config = dict(
    n_head=4,
    head_dim=32,
    norm_eps=1e-05,
    decay_shape='sqrt',
)
Each number is 128 + 32 x the weight over its row's rms, rounded and kept within 0 to 255. Layers, rows and columns count from 0. Numbers have three digits each. The size before them is the row's rms in percent of the matrix's.

# layer 4 MLP up, 512x128, rms 0.173, rows 23-59, columns 0-127
101:118135165150122156070122181111106118144136156112108101128159152115113149190148141130125114102156071022113144152120120131172127118114129146128199127108135094190129104144079048096083170114141116053142101100119152152105152188086100057110115159170132153100160130147117131094180145084167151167087104130102161140124107063162153089148189118143133122100133154078190155132152079106136102132132
108:128104132219079123079134130166144163173106144124128130102096082151170151088137139137094119154162119124076157142125119113184097064157130185114072164152121203097119133137104154126100167115218132150120144147103113151148107137138106156126159156151130114119118116142139173128108149128095068061160167141110084156090135145155178157162148143180170133160158097098218135158134125155105045127147
091:098119123113139139161132204096124186068123101153157146103132123087159112117178138085146106144145123151108111117140090152113082083173100169172159085143097135121133154153054113110088155120054175159143125140134109168106110111037139106142097147133087195112147106121187134133135180094133093139105130213085134144160084102114089145140079122165058171093152142110163160146093117123160101159104
105:190120096131121102138158063113130135109125109144162128118139122098205169153131102112138124129180151128145122182046119093117177141187144109162118126115128093135093151133057162105109104091128088157156143052139082166120230099171122163113125142115097152124096114140117119208141173117141102150167126141104088138093182135163166158152101138142094090077111124145085127173102177183104161113101
099:147139110122141090204183100123147113144141130120163096158159139114095167083136172115160109107180186109153083100121136138124115135132114159138140146099117169198107081179159182127066120126087102131139106117097194141038172096131146111166113158159138154119099147104114114127065121125193101126151136150162156165165113159146071154111100141103155141109164066084136156143179163118088204176133
100:088141084070160097126124136079116139107142118144154160109136103118128110033070069141149140080125148115138214116170081100134125089129110090102163161092078129132119116055125142075108153083206147140120130117188138120083113139124161146056086103146165119147130136112141110096133152162134147171138165187122073147067136046120095161146157135158137159102144148112097156114118155144116086151140
106:048176124085174159117127161131105119093082125124155153139133169147164110177086178119127111128091096157163118105079109111151172135112106115127117134084115136121125123070086151117103081183183073128128151063106188135117080139111089072108091072135143123132104141108170143134118155122096126173158176120142067084103106197141184163118131138166139136206162147109129174102104138103144125093061
104:114196100132170163109155158137096141117119096118113137189088065098131178191100084205144143144108198092093166104149121130146122135133142114146182117185114143074144139143157063124113162160146090113104191168144095084173151112087158122143153132103150122117151098142086120146138140100158118147126132137147080093083165127252097130157121177119144138155080124142143125149129179124153088123098
104:179165125105109148100163112117114140128109175092124087150157123069189163095196107117082159144158095105101197177130117165139122089122150124086163131144178146155160068109152134139081148129080144178104097155147164164187096095099152135073100126154144139146136116125180160115095111159110148161158096142096187197102116122155118185092191115103113125133099151104144169126069119157140204136162
095:111162062140139090079196192146134098125168138138103136096121144126127128095161126103065184103133182133120179157118161116115097131033102122118105090080126125176060108137089144106101147158134102142109125082097130222150109088104117147182088115126114130169145125156117119107129152148145033116118122137107164116123176117110122088125065144122134133111177116177101139102146154150096137173063
106:179153153191157136115163101081144149168090121076081112140096074161173141063179113147080148138171138166154124088110144130145130058136139152160141099129140104143072133112152103194133088118062088100138140161145130071111094140075135156154149133137049131137127099132154117172101079131097112095161146101215081118107134109121092093150050115165116122136123126143148138107131162110083080097108
101:124088090123148074108139121176132122072151103128183107102143129146120140165192190146186111209087098152134039112138154123089129109144080154154167091150117135139123063127133136186161105106114148161124142097079134102114130111122113131101111114126106111105095211109117091112116103132127061141125221162173069119138155173149058169123126096143087154139147148134139108100084122153098138157091
103:124095086090103109140151166149121067156118135086159170081171142108113156116125159181188115102175123144065102083164097126118100106163085161120197134185134114096182204139147081140155114061140144114132084181161163107095131085133100143113118155158143154114115124078158064143166145086153146058142158091094117151140215136141161115154137119126072094117137125139086139110126160131150133164100
096:164166118087159147156100093106110122135165172096077147156143148150069113142118122168145172117113134144147122142175120072102103139139177098132178171120070141134220066188129104084106122159146067217144164098107165091092149118115137090102125162130114110168137132157144133113086166125130058168109202122124131143164120094086181133180140142174121169115184146127125117168125128113138137179144
099:159098085128101147132141115144175170114086111112145122143156107093130101103078132158186141153054167152145101134108156063130123075091081126063165174129094081134144135053070153168120177074101132099163135124179137122141155067141110154119091166144145146114107059162178164155098149135136148111112144129085096196100101136147117115123100145133174158090099115141170141143198174132154155101082
100:093129107164076096136156135181141132170127153145147165099129094065154186122094158120107106115135127096120165055111176152099099142128125154088154113083116184126108156130139139089111075117089156158114104102123190126102086122154074128117120108089092119060149181075082135119122105104173094118124161134076156146100148118131185114150115129134101166193192144103197133138140071154069170186119
107:161154207164111104080057115146179172117162167087109123136152107148101107153145168090128116164101096116103117109137153119139128110162114152131124127154052111104130164129068079106135100089152168195106092145106133105106131120169149097214131145121153120105190117108116137093164100136146124107142181133150161094135129171017130156139083100093180118079160119136107152109121114140139164177192
091:126091133063142090136074124112107149112111126159144165114116149158131140091139159052173120111158149200105097132100139164144153153121139117073115131196102148107147067153134138131138144077067156135115105187133095064122152083092134079153131136071077131114084146146142094112152132173135145165142156080145133173080137173123133110163122144179138166164136042097157091114179169131204159126121
097:142136079082130121176143117146098122159135131111153118191152172134161128105183138164108142136155097116188142099196127099129084150154192105165171131139113140123141138145153185101121144113156143145097070142101175098139134119137108106146157027139083153137087161098145145155096155145114108120089078140154124112118075094110049104073125110081140088103092126062143171101147187079065160129166
093:064071176120168110123160185082148097082109145118082104075129133187139113093119192068163152135155095151104077153153128079129122146122160097146166107078112148121133150142151048106133112123090163140126123158127130161142193147173139090142145149126126140119126106172096046159195140118166053064131088139100134121127115136171090131099095144086090122133113090097124137140170118125193125162130
105:129126171080107082141113109094112149135145135083164197093090170132108154063174115154129081143159173144105165139112112101117163185141118123084116131162132148179098115110093167106159200105168084110133140133122149127146123138179117145181120076056149125128082157102090129114166129161147156140124161151142142155088128115151191168100108166116121156181078159100135152076117192055082176144083
104:123128223107090109064061169151073137126108105143108110244159153109195119157120156119085164167122074112143158109162121141131125118088150127112133080092130088106111120137137120149162151134177119153142104128167135095126105108080111097104185157108157156093146164116073130127121118103088112126108105177102106148110088137170168174140071075138144123130139119055142121173177162141099110109176
099:168141123168088146164160105114098132128129096172156195142144108143172153137133082070172102119110104137134108117101130130098128162128150215081102141132146135135151116062129116108125130150155115180116149141137087095127156162148231130149116094088116119082106122162081166150168139175149179139088127076073090080125131140115078082142098173106075144142154213111136131110083092138157157167078
103:098074114111121197109085084139101047069122139162170136128080121173167119126085115117107108121125091176111143075138090138137116153159127110136152147115081099118122204123178150138160098191137151077103103057133121168104162138118137093159119152153097166149076121136076117178153130091172139122095187113105126136083130062153095157141161098168115135038139108153132109125094113104117154079122
098:135156169183131116091125106129136107145103112048105141155149166124177099150115165126110119071125114081097110181116114115187126128127076103099095100098112118116152136198107147076197096174138144125124071088119129157137104110180164118110089103130180158120106086147139083181118181105143124129085102081127157174128119160087120095161125116175146055173134094108156074196166148105074108155108
097:146150141116083061123101156112107091111135178167083145121114140164196132160170174172122098050111160145088164163121125144126157190095127114113122112178156153134080103130167130133108132153175127177109136119109107122093119124108112156131093188127195131168204121123105110105093143103122171110128112091194185165152123170116178132171196099104144117122123124132174160189171153126086138193145
106:095133170087087135176106126149163146159078141156151102155117139130171158138119132111120116103158129097131119190187082085113158119082145107105148137122170077153171069182199139139165137126160140153159157145112162084111071150165071109105148166176155111096135067113153106121150067121139099083145083140146104112164124186139164174154170036120117078131158131110148160117135069172139153113161
092:142125172120090147087076158134153117144148119135047127123128132139144076097133118192102138088149159106098098110164130072082158101170178126126167114181158107122105207113171115204120201117116109152133085127135139139168220145188123075104151156127156050111122145143127123117156155178119115173163124109136119156133080153118116095038138077118078161129123131112120117145120113136109138143160
097:166188092094174128165126138165131155117104128177105099124089182082146102109149160138162095131160153130061103120120132152171146125099145134166155106080108094064149132182125131149066160128120078180190091091111092123147118145144129111132105155147104071164132158165189159168160108097105059129076109131147125118078088108102136113188123140095196115093205084132168097098131120111111119164142
101:113168114132120061121166100100112101145162155159170136148156141181137140096163170140166141172128124103153096059108123118124114122143152090160160111123092131135143082187074168181151167098130149087111173084118071166144165119131117103102083103127089077148109082117194125182126140085189175145128131133123127172152083123101126181152121098158104107142086044120111118149100100148178177198099
098:137116150100104183071155128151183154135103082172112165144199180146197124142102132143101126065128100148106075094125159133133139068159104099147138095172176145159122167078118112158077156120089132153193123141116171113153126121137146140118085160144102167138081130130044081132097178100160201145174141175139120140135115103145134095110077093118165104091127111100154116116190103102106073103136
103:116113153137122139098130146098188104162080158148124098150129152157129160114139062141075123099129129122127170142127181109080046149098189081134112171123159139094139142143101137163130151147152126120164109129123093095174090152122119153136117106178084153153153116179145122085162090147149109097105167143163118153090129109177123158086187122154139096156107166152245147200144106212162145136078
104:113075138117070099134093127103098103116152166123123129097159095188113124172154137167152096160144126078105140191144166159085156155142141112146119174103136125123126100141113136150185145118111095145114089140101148161158144199142196143117141077105147100065094157079147134119079155144128114190140141129089120166038093186116115114210099153150100125154230135150181133160115091126128121152131
088:135146120126145136123129070176097180109130112129100151079111138065141149118126076117116104138119104161099154181173128089122142140157132217147101134173150113173144090136121091127182089115122036108103108140125090167138129111106179084172145176162125066081125102100150116169125060134126103138178120103136104145117127134109161135185107157127100123048116071179122122080128117171079088090076
104:086116143106093132111131088197155137057097061086121174139154139100090117139056128141157127187152162129115100102098154168141142165150074162115108151127151136139134105156068089157181046098101138089145095149078136067148136159145126076110146103154118134145124157152049106133142168108115124033111129109144136074137099114130171119148133145147117115147107157082086163096047116112125140119136
105:103101162148145109113144107120128122140111072165121122149128158155092113110168077109118120097096160139116137152181119081185089232134148089114124164156198143106121077150143076131108070137072164099158113069164104180114116133127107101203150131148119108152126150114135115116177110174085105204098114129073121148150067096147086091177128152085153160144116091096185149150100159090098143128123
095:098095120093201153127071094147150153118143143110126130129092140143165117162165129165116108102175126153134126149167118145188106103124166111143132134149112148114174186140120072106145145085135095146177144070114105177123156115044161172148170076128158153142153166114101048123127135115192148084161141116141143128169106140148091198132149118119200128030114067148121119141115163119156103075155
# layer 4 MLP down (transposed), 512x128, rms 0.149, rows 23-58, columns 0-127
103:140140104125077139062102171126119158104154098111101125124117139135093197146071126123150121081088124086161159131121125113151120046163141098133105170137109118147153112095115119164049159175149118109155182184097100065148091093152091126081098106086090130143114109194106116123146118118114124134059179150173136131127150153105158088214088160137084111095126154150142169147195102147159154178122
107:152169088168107077080157164126173161095201113145121109133104173149056139085139127074117129118051147133117085105104089173115132175156108129112097155138119118162141120185065152150168108120109161126136158161119142099097124085065128097128148083060154074071121100130126101149133131103142173140130139130193154216163104113149152134115081129110169148093130130145136111138146149152142196089175
099:102165169107104135066080124143116156150090123135141092132126174164095103164162094109094138049143150148140180049104174111086059167170045152162108114135132122135145093175130107125123112093094123149165122137106145097113095120109149145136168124176140167098126068104129141118085092123098125167134130074145090073162144082124101090140137146080129165087107129097125073127135063068135086068118
099:138141154121065144100147113160091127157132097159159150167210095121175139116176117110114112197145113156124139172154170157121128139021128117105121128134106181170126127111138133088106144075147178096102173068164189150168164184114141139193193135134153099183175124116123100118159081143179075122119132131104059142155170122123160098109139088163130110174123147136127106101124106103104136166119
101:136111143089121125117195181162149069141135111134178095112157159111128107149154165154173126094128114165124048099161127135161192137084095113085159160125120149165107149145089104059130158133091116105109143077178149207145147119108173064099063145151128103166120094135127112171124122122096157070119190107045149160126127156133185142127133155183139110181075130132145160145141120149110153090110
101:141140105125104134104106160118105070148117156145073121133108121135152172093124170123106102154113162108127150135158129149145134142221165134170101119122130141103115171176139124113116084101085167112079080139131124106177077102165187100123122077150087106117136140135174131095129074141137165149164172143076148176137064234178170122170076085106137124144138061143156129130169126106074112080075
106:100137136072074081094087160161160112117116138055155132111102154066130119121099129103061095062157146144168163101102137137125134134136165152165151170079153116106138141102153103147085118138111135052143186121147137125170125109126190175130106100114148139135200139163138134188162082131123086127087143108128098170171153180162178155138191115111067116135126161133120127071061140131172114172123
104:141094135157106051094150051078085107073193099177145127115148134116121102156111181106128096192143043168080095103112151092131159105138092138100151140146110072091118143142152121122102075167173130155144116112129123121080155130175076095096096081077110177120110141114068147128149142123150132111101105149134146111088091158131144155126116188124113201152157150145095126133122147117116129041163
099:113147154131141148071128123092123125115169160159142115147108111113112120110104107171103136107114168181203137079145160168067152135114136092165159100095147197076123125180068126147100156069131076121188164164153113079160161153088112154188137150120197097142137132137133145052133111120144128099126122117125130115143120095097142122078117126107171187104135084084115097166170180153067200153102
090:118112092069151143198132046080082137193089126219129102103114152117156192172132116084118088141176103134146093114116097133148160130140138148101130090103098113077097179154137112150164092138138147119176126137108117102144160121129184132092160077139152156132153119133147166142097113142107193114118136085155111081181095071155142141110178176156084115060096148133136100143134152155203126116119
105:096085066122118131102124182135092163113109116108132179159119084163164182117115129140157116102104119105205129065142109188119161114163167109153108142107122105110093188105102064153109126088053105113095155119090125103188094116106130095150164107100153137110147144076170153097171169104146102144130105159167108182128070141149111085148076122185103081136115078066114146101110186134114125139078
103:129168137110104119127134124110145110127187109095102108081174140136106103127197117175130150099104129152171047127143130165075146051134105147138135152187188155107144121127157139173105095124197155075158145080189157136154153047090150081171133172093107110136186107102144155128118134145104086123121128139104128097134170141115172158071117063178131148143138123148116108159138149134133125056197
104:116150142133113137147074066103045125078190132177158102135112147147092097104103091105171108133148127155109122153125109168070118129156100182051167154103105148177133112117146129117137138112105142142110111113122147099067100163184171096111164166094170076098093120141148138192141070157179175112163155069107150111128103131145106151145131139168119124191153144118114116212136097073087140146173
094:192090115181103133135107101123135134143127165178091158070123112075118213097156118113143162115130137151105155130098107158128149196089104191102129139062100102121096083143100118116167130155194121103123161139142106121130123122122108126129172112161152143127145153126116139121140115174140100169150067174101093161122094142167105081217147132131139188179115147036156067141080095175152105119109
106:151090109133125147063128129129127163116133116103171139157106218097146134110179090143185092068142116131114112098116143152124141141160092123118166158084059117106131128093113128142176148133162124097204109154050080068129138128119109118096058109147130116083158132150115066163143100192138151104137137147146084088111138137201125113121105120110129114124190120199156127132113070170108095059159
099:110162161091192118079138171165182127065052127118124207152138151108036138131095146165152120095169109117109137161125131140177075102091145065134167125087197146117117141114130100143113144151131093103109145116129059144147139122126136106088129167190165170163124110123134109149151133152138160124074082160205130116105137113114176112114156118133121152100090127117035128096156097123106135159159
097:112098128142106142103114088115129152129131170100151129182147172098106174163059153088100098142193097135154070120147104115169140113068088190109160140108072158084083144079130137111153134109080138146117135118124131116167106118181095162135146084156080144109031109098168108124188154104141127090133090164120136138102126097130169150152160047128107103120097099110119125176076172164094098157069
093:154102133104154168113132159163122158131060200094098172084094171138120157105102150072151126172162198236133137160059146146082156104178160108140111118101143131137142119136130110097136067066172089130092134200141146124080123115121097159161094100114102153114180157082089130133111183129169088143141153094123148139126113129176175086113099098111146096146164114143148092116144137121104126085102
102:100122118119082161092174118133135087100126130132108142090156080087145088177181127165176102113084076116091120065195106129137096075154133155097095165078150139115129152169149128212181112099138122133156144145133119085147132124128152143139174181152139108119127115169208122117082149186127128168152150139119099129233166109126112145101138152101162141149179129170080126172117134140076097110079
101:145114104113103161117193089115104156172149172133135155076169138141105115144152112136107098125126091110134196168171064146068166133128093153134108132088101132107139068075163144123132148148120119149173152045095098085158110112104098137120083047171082123176062078133144145099136119121116115100154128079076112146096138101169109082084105158114152151159132124156200142160092136088171125073120
104:098165116099168127133170111095058140114158106163083138142135101163223124150108140108133130123161093085155120147098112157075114141142118093123165087054131114129110152152120136084102165158126193098146215133137153079191122140123130109102148111143073051170126148148134084152102155096145097142138158110161127166138125146137150169172159107186172202185120118111122095192148120143154109087133
101:133148093138154097179140154144080138110162160143109127146124117109118166143120138160147093153166077150126102175050115088103121107087168109150108134078145089141155097117128115103098107100096163163062144208117160176098091107210151133164145129165102163092144122115133156149089129165112188168144124154152182144025110132108057119163200139106140121073127091090139125136110100128109167138153
107:143143143126141115099126188130118128132115133129132188094181172165137119133119117107111127175122103143187148143131091126161085151135160124163066151111119193162137178126113154138096124054158123148109138106149108165141125182131124104176099110143156065116069137120104098139209119110085150084099132094124068095117117116165162155186139138130098097116128149022073162174144133134098133111229
107:149156130158170117154082042098155104175148123136193142092071106101146144114064111170110138171135138143148099147062137086137140113092155131199093044128089130146097137105117131133112125149148110177133073126121124167117037140185126127123164119165144102129182101156154216127115154138124100163070079161130133174123161177125099149136168148112169110159117104129162136156174140122124128095147
106:132175110044117143114140135122119142134158092191092088104163094173192115151141106117096133123125116168094143094139133163161128156153150160114146151104126055136163106095140142119058159091136146181150114124090170128110082131123105080120115096079146144094156173106098170137059083101152152120131131115117163139134146090092167187199119145134144142054141107148081132080194112067137161177157
097:137121181126155069180134056157067112124086120129138106114192130089140139105150062125164134138178131110082093144106123101159127125067098132095133100110145070149121159173184139137092156136179166152153116110167142137125048136143134131166121129142103139113108111115163156075097141143127048211131148144117094150141047065177112142097119085146149155113127139135198128154081137133129099140097
100:160107133127146116226119106134095169157144121156123109166107110126131134128187148130121174099164166137124136127146200123166079141150122124017171095121078069088150116203178147090145107097101155128163159183163170091092114127142111079120105124065120112121087114093115127178132117047095125125134157133096143115132095185170150122141138122158088123157094173156132146082151155102114109161141
092:100125189096103096156097077126148144169135046140104172122132133092099151106105171169160131087203171138131132140103114165081140054189090123096137098205119153148147125122130106100117164076150105127120138142083135163149106123140124099136179106140139159175114101145104118129093162178116126138112105114123113109176109150095142117123082153138116158067177140166139085071060059165200120121148
098:163137165133052092136120187077116103090078130106117195148090167162142131114189155146065124121049168088150115126169128099174063161152093103156119109132124136045098130117164076081123124134180121092111145122159103103112118130101159101147157133134149158147116114128124121098146080147083166116175116098092088119140092157122131096101164214195119131182167102099085151124105119132131138143137
092:147116115101094133151171175164101185137168149175173123153108113131130188068157101159118102189143157062164172188153103141167122186081193152120133122122109144080167139123141127104040140137094167162141086130146146099156128123137086061112100089115112113134106145089170093155161118140146120081117132158094114132112133110113101190142086122146130215087156093146136168108139070137129164093125
102:100079129142160105140114147125145057136102144170125127112144108135174139154088172115109147153162131155161148114144126187093090110142127110123113078128155137071137111121133050132104059121119183163096108057164121054112152093139147136148108103116082109104148078140158145120163160124156082138138154063087134125161139116097126199109150138130139121170097120086055129083104157069079087039111
103:073085124139112091075110164121159126173146150204087134186129127106125138114099142114109151090051107137145094065137189136132107133171078095157136108201119127152111133085079093156101173087098080083129171122111121138180117122154094111126163101165176092171142138106124105135154140112140160149111064175148181173103055128164115138106177136106121127130159121137083105173109104178099125182132
098:144167109148151150042137116167157093147149118111126120129142122219166091104155115151139155143141124078072113073058134144185151067158121148113127101109158136086151129169087082202088137131150152129122143109087167141159093176095161187120217151144088110123117150110187135121122121138097094089167166156109071140136127160165122094164143118140097144154095172147117133157083102094107134079140
081:128132166075086159120093143044114169132145153079142127154080206121087173117095095182098131202130102139141113120122170158138085135063113124155136133167155147145165156134176168056158186093119100144160132149143132165081149131105147183136115105188207087145107127165170118154100145176157171157132146129114168149115166110124098077107114129155132082128193113127148102135115129092117140128091
101:150170130129138103139097142075136115096176121108135077100131089111107155167105109163114107159208137134163188144182134079121072117110109094137110124120082099124152125114063157071052112122149088149171081142116158152196064124166117110119082105049172098118083127077164112128154072114148164110055122140144068106121111192129135074136126147088141142116103088119122145155123153144119117123122
102:152185095183131134131115114132129153168165175142070112098157123142098094098120107098138108161136155150127081130172089160118149198176153096086108119134155125129149156173131072129110125159170161179166101091173202113096151138170099106155085086182114073140077091159135063109123097150130144126133185116088086136157181105110109150177165115134137088148105185169142053131137124109113108150181
# layer 4 MLP gate, 512x128, rms 0.185, rows 24-59, columns 0-127
101:110159132136153101124144157119099046078169134176110135132162099120175155166189088073181140121129136113121095119121185166140166115119171162076165085137167146092080123163164121087158123112143097188174107107145212079120173122085113157164149112151142159162132167135162117105106105080123123144114083178101136123111069059109143147118137103061086152078152153140120077145137111150133143141169
097:111147122141137183093130118130116152094081110136168106089147137147128148127150159108154094167082095087166109146111162057129073109143108098102188123072104132075165208122159101070126106125108143105078130173092136166094112151055099088108159148163120064138143083098144162133128136160102111088070127131086094094131143138154190118124147115162128172123032139120144151147153139050116124102095
097:160096177133123147143179127161106108143115108119118132114134147158155122182080132143120095125071129140206105123118125166118148125140134101110089139151148162116147084126141097122065159178130112136153104162162176095115134126082112177154109145182131196107190113106153108027119160090161155110122100121152141074207120111185025124115153134116108149184126185058169136121122108135141148127112
102:115108157179137103140116177111120133125110154108152116112146093149157116121121163070144113150106179123157145119099158129073176157097099085100072110120137060123167074100163105141122199191162132177118090133101125113114146130164129105128133064163130126136083145093121151156145179105172132175101088069075110159111136105170073073158118131109076126188142078088149160088146162106160065193133
107:137107093162099112136094196113137133115187150212170144171167059111133134110110131145189090173137140099107126102129079101088139133129101161130140142066174145137204119114140109158141117135183116130075158083125146091116132088102089112063094176168158088148118092107125102135139106168104107184205074158124162144114108095118130127197184158120141160168152112091131143111131155169105130119087
096:104102144095113134145134122169130107175126163101159129112200099159118144133131114141059115074132121135150124090092219084154159144112127107135145114049135169123124091111115081082131065110141137165128160120120157141088099108111180132146131112074126180173179122124117101120150132075096142106054116152097116125082162084170149155103162130203147106175200176083149117155144201118103146130123
098:143149148116104133171160177091132158107209096087142104083113069147113144115079121103222073166066109055062091122083119155103115090064146078097099172140131156094183143094152177122103162107112125151149181154137147108128089091132112143084116160152127083115114093105093090127091135113120156144084138127111125156113129179119138130161088114145103122178108108153089135185112162109165142096122
111:078150123115133072146155173140104124202096158159066167105161100142088196145144145160113089106088144133151114167150089164120101102123143110170131100092168164138071140129082083133169080172138110134098154139131098143160113123093190072137118156133143166138124116143150102093138111145134126087111180108143120039115116168140144101139142145100101108104165056154099187195130132132090038140112
101:100143114064089135135122143118091170204075147126185138121142092175152158191160159118087124080135137138137136142066082100120140121077144147186097136113141120115124142154119089114162023103104138185034109141127117145064139148107145135119117136115108150115142131155129117109157117159134141106181133126129139128106121122177147048095149155047088082121079083189155104135135133126142164102134
100:090137078099160157074160132129121107160202141143108119123174115159142103159085120097066144105142143148117114092121148133150155133126152162176156120059169167111143183113155137183153183101071078060114107119091169137103151080124170149110085167167058117198088101090112150139150107154130209133121101113139141143140137158106063125113153126128132140104120137146110150134222136130130085099088
098:055126160097122110102134095155181139098137178112109178062114161166094147117156144155105131118081126189164123137172097151085149063099113170074147144095091114067117144090160188093125120182169134101149124109077163108100142081144074135107164140132134092095135110077134123076143167106081126137075130114068083112110100129136152118055147141139149160076122131133097080149109095066127118097119
104:063106090109135152170145085172080136077166131127099149142086128109079152138112156108216060130094120087135165125151181125114119138092113145130176168144092109118194140116124114187133160123142168110107186155192198112158122139132179145070103125105109136109129118118066120094111121108106186114199111101129119104111154133096142123050138099139131208191108126132096119118111135161155130137141
097:117139145183115039102096182161073151130097081099140178130134129149066079065115145135099096153146130172157220105143189124189158131132130098108133145201148125071192143123167168121054120141153113068114115095116144124167161133160122168179112120109149120157155104088080107129136099136132130093111103086122121114146107147135085145112168149094097083132126112124148148126106099136135077068130
100:127145057067096127123095126157137163148133131100112099134213094139123114094127097116163098104118135174118116164098105114125117094129083071144106134086093147096136089126072108077160154073122134071104124165074101094074168187128112052092145137174156158120101129162173113101105137167139127095129134108119153099092143087107148117096123141160136147084111171107111121126072042186146188079116
103:099149102168146118161110066092086131156137162104159156112147089112195146108064083115159081106141082148141074120103161149161131111129145148136075129110125152121116135162161135131126149108136124145092147118162128117121108090091156147140096125163081115082169136090112164116122125125087145224167168132153095069165177139135074064114112108122129086159155131189082064144091123166085149112031
104:169140083155116145129118180117157168164139068114086121155136154123094153226133068083076144086122160099160109066100122154105120142115084116127158120128097121113151105142148118125129156164145135116149131181074101122073148126135097104084126105067158123107072108087124079091119072218121125115116159172100140108153095072115150138109144162129051134105131093122078158164178113142078127088153
096:126117079101155151139124100154071106147149120139140144124149111058117110138181186108110125133122117151176114185136133131136142108153165181176118123139146146148107172131161165114110195088153137176077057168135178135115124186121107177122150160157106177113161108149157066176116127154112142153168083092079104098190060126186095148101152103102139132120100154072170101193124087106091120140085
101:166098068126083102128158073122134135102139117118111143097168101111078124112117113145176115132135151159142095112144160118142108091173113161166122155140164095073157157127156156171115121130101084005152153091095172141112126101156148088114096125086134111168117123115127149123108080101164089114117178190130243167124102083178162150108154144097163105108136153123082136131052157144108131104168
095:132119133136104083063102129065118170184136105139106173100126100113159112139175089110159162120147145170086121138115158123098070091116142146151142151157124076104103113129129127045181092111148142133081167172164148103125119163106111111206116149178160197092131130168106089086096155062092110136096129127127141149127089129172118111172155080183125181106165098156189151160105122097172186144127
103:207165100138131139168097130119187171078150105182104128173119097154112156189122209135158149169100157194138090159105164098074144057144119149110144130158140145122141143145144146139125113085127131082120105105112091138103130086093119138036142169122085041078123158160160128140129107084132127108154165127075141155120119122145153120077140151164168107127163150184180128095138092157112150102094
105:083140070059098131085113131214165133154144128125167154144145102158160112182137144165100117151145112087120171144161158125128112094122205145099109145127129101141169138084135089119184122160148142168076166094160105110093165166126151205171124206169146136158101118111081146158116160127098164100140120178098189124177120197096133155126124150147143147138172163145171101110137127111142149103056
100:094119108167120134108059201166103158103122153122137100102202141164129162155192170116130161136116116138138087196104126113141137135124163064097115149171125154161149103129168092110142117117092149144081124058148128142117067142049085151164072075097174109154119107109097162117136162107074141131089146104140140102116146129144181127151113150168179063157082170129116128111157192088111114107087
103:174098087109114150106159169105112146101146115172108204058102117115187069134121137122100129160059144086142139094137133136118160086119080170151101204112205116172143093168103134168177119179162121125134108094081167113076134136126161055124111097118118174149167094095127190143159163132113135137123136152072152090057091118130136105107140093143138127119090127124119137170102125154133170159081
097:112118105158138099128111109120147125129133151131106173098124120140121122132199092119187083097167091108097170105176140127119177139128172109149112082126160145127178138095049086174152097157117102078103149158060076148131147174125132152153129109203157160127121068125099057132174153147147133158095114140165191113119088108135117136109125095093080075113089124093196124176091161181157112152188
096:136124163132110133107110075123160097116081141111170092102151142191160153103107084094111116134145138074157098111011146121117163208152132108130124098143148136105086147116160100132107103092142121165102088147122128170119136138159132186147100063129161173161109128166106095147121142116161083138071182136132133119082070046198174122133142138117093138134107118063185154156152152160117168130162
102:118147075100153097137139146166137088120142108141083101151113121116128163114131111127133107128067128126129111124163133136115136167110172120178137198126135143141131136162101146123105138182126096130100166091162221084157199160130182119131189104116122153168156150157094158083125165123156148123091126069085098133154169086165137201071130151136202099091098209099186103144096145110091174170103
088:075138120147141108122115170092127087095202123118101128100120105165137136172143162145148158136124088124118142086095162077136113197161146148069126147087067178095190168148104125198127106124074129078141080075081157184142163097125142169171113113145169106119152120120171072163138125132118185118130156119166166075114141154147128128202169160143160117127110111112103089143144177060108153119092
093:131147119095197110151113099112129171133177109092130144196111135117110145099123111080130111118132121140085105222109129165137107171048158130128053050137119130134126083162144146099113111138070123191142061109181148147168139101106174127118187131119137147117081116144097128109099100143132127165161147163125128149164140107177163123118089161091106068069128082118183157113116140106209128128147
091:124127076119147152136149106097137143134119144109116117109098091091125164130063107155148103084160151097164130159142172121165090119219149155060136072099127108179078182123122101119135127088197095171155136148150139088141127115146164146159146134177147203182142137115082123108050112146053124120130154082143157068131173123110113068099147085100130142160140094126174132143166170134101173144088
099:180140164124167159102122129127093097122117155164124157158214115194086154113141178101068166114069149185090117181120146142111143054133160083108144190107077121113146152102144127139102132137149158151067106163166119128108117128061158161126108178148135138084138104080120119105205135097106103165156132103134063086113149130075119093143068137079082127091134102140106117142112106119131150153178
099:107096099118158122141144127164142145095167123152108107118100099142093151119116136177115185109092086155226097131144114134101115052125133093102193126150125088203153071130155138134109114088102199178126108074135153117080178155104110159130102154090065092164112130100184149147117132178098115124130105140130152118121093126076143166109087153171159169096171089133137145084101067137132145056107
091:101100134134154168153146135079137098120129056139156098099160090158101092126140142144112090117119126098193084134175164170062141106148137160077083147151154103116102152085124151087076117107066137147116113139128061073102142118170138135137172089088156152187161155164118122092076092072138134208186177115126142068118110105094067101107173106123160128123129163162159110135137157110125083097161
092:125099070132147074141053088087113179183104132142153135085102086151074163113130146132139165144105149122135155139097154176171096095180196164141128123145101158151110115132110136163125132080120136142136171139113159134118093153120124106114111126071112155079161110139078089132123127101171150133155189156114076115189094204139133189101163138145174067068205090130148126135168084144107152110161
095:168133095136121138152087118142096152036118128084152122122140126100111165151159151127065069119105069074121121109141114172051125130092144136123142130100155109132131170140098135146135174179125123129118098128164208068118091193169121139129116082092143107115048131154178151101184110150134143105128178158115136181143076119151172083149119154169095160174166106120078126114170107127136150189092
100:141164121171130136083148099103168168084159084147128072107137110157114145117147132141167147122134062132112165092101174194118091101095089157153136110134078131094161134202120164105118134084139086080098119128121093142138108171123187146156123139134164084148048167133122121165163104082146146067173126144151115134162159174125137017146147138146101184096165147109136106091111083125122129080179
107:151150167091106103122156093164164147078131084065128119187135139096133140132165076055059165107126124127183129079111135158173154084094149134035116165111212154139092123127099163124107125118140126142129113082091150088129086143142158108123146126130158118162159100115105158143092204102156159131097126139219122089116113096123084125135150124087111179118160148131148141123136163091112197092103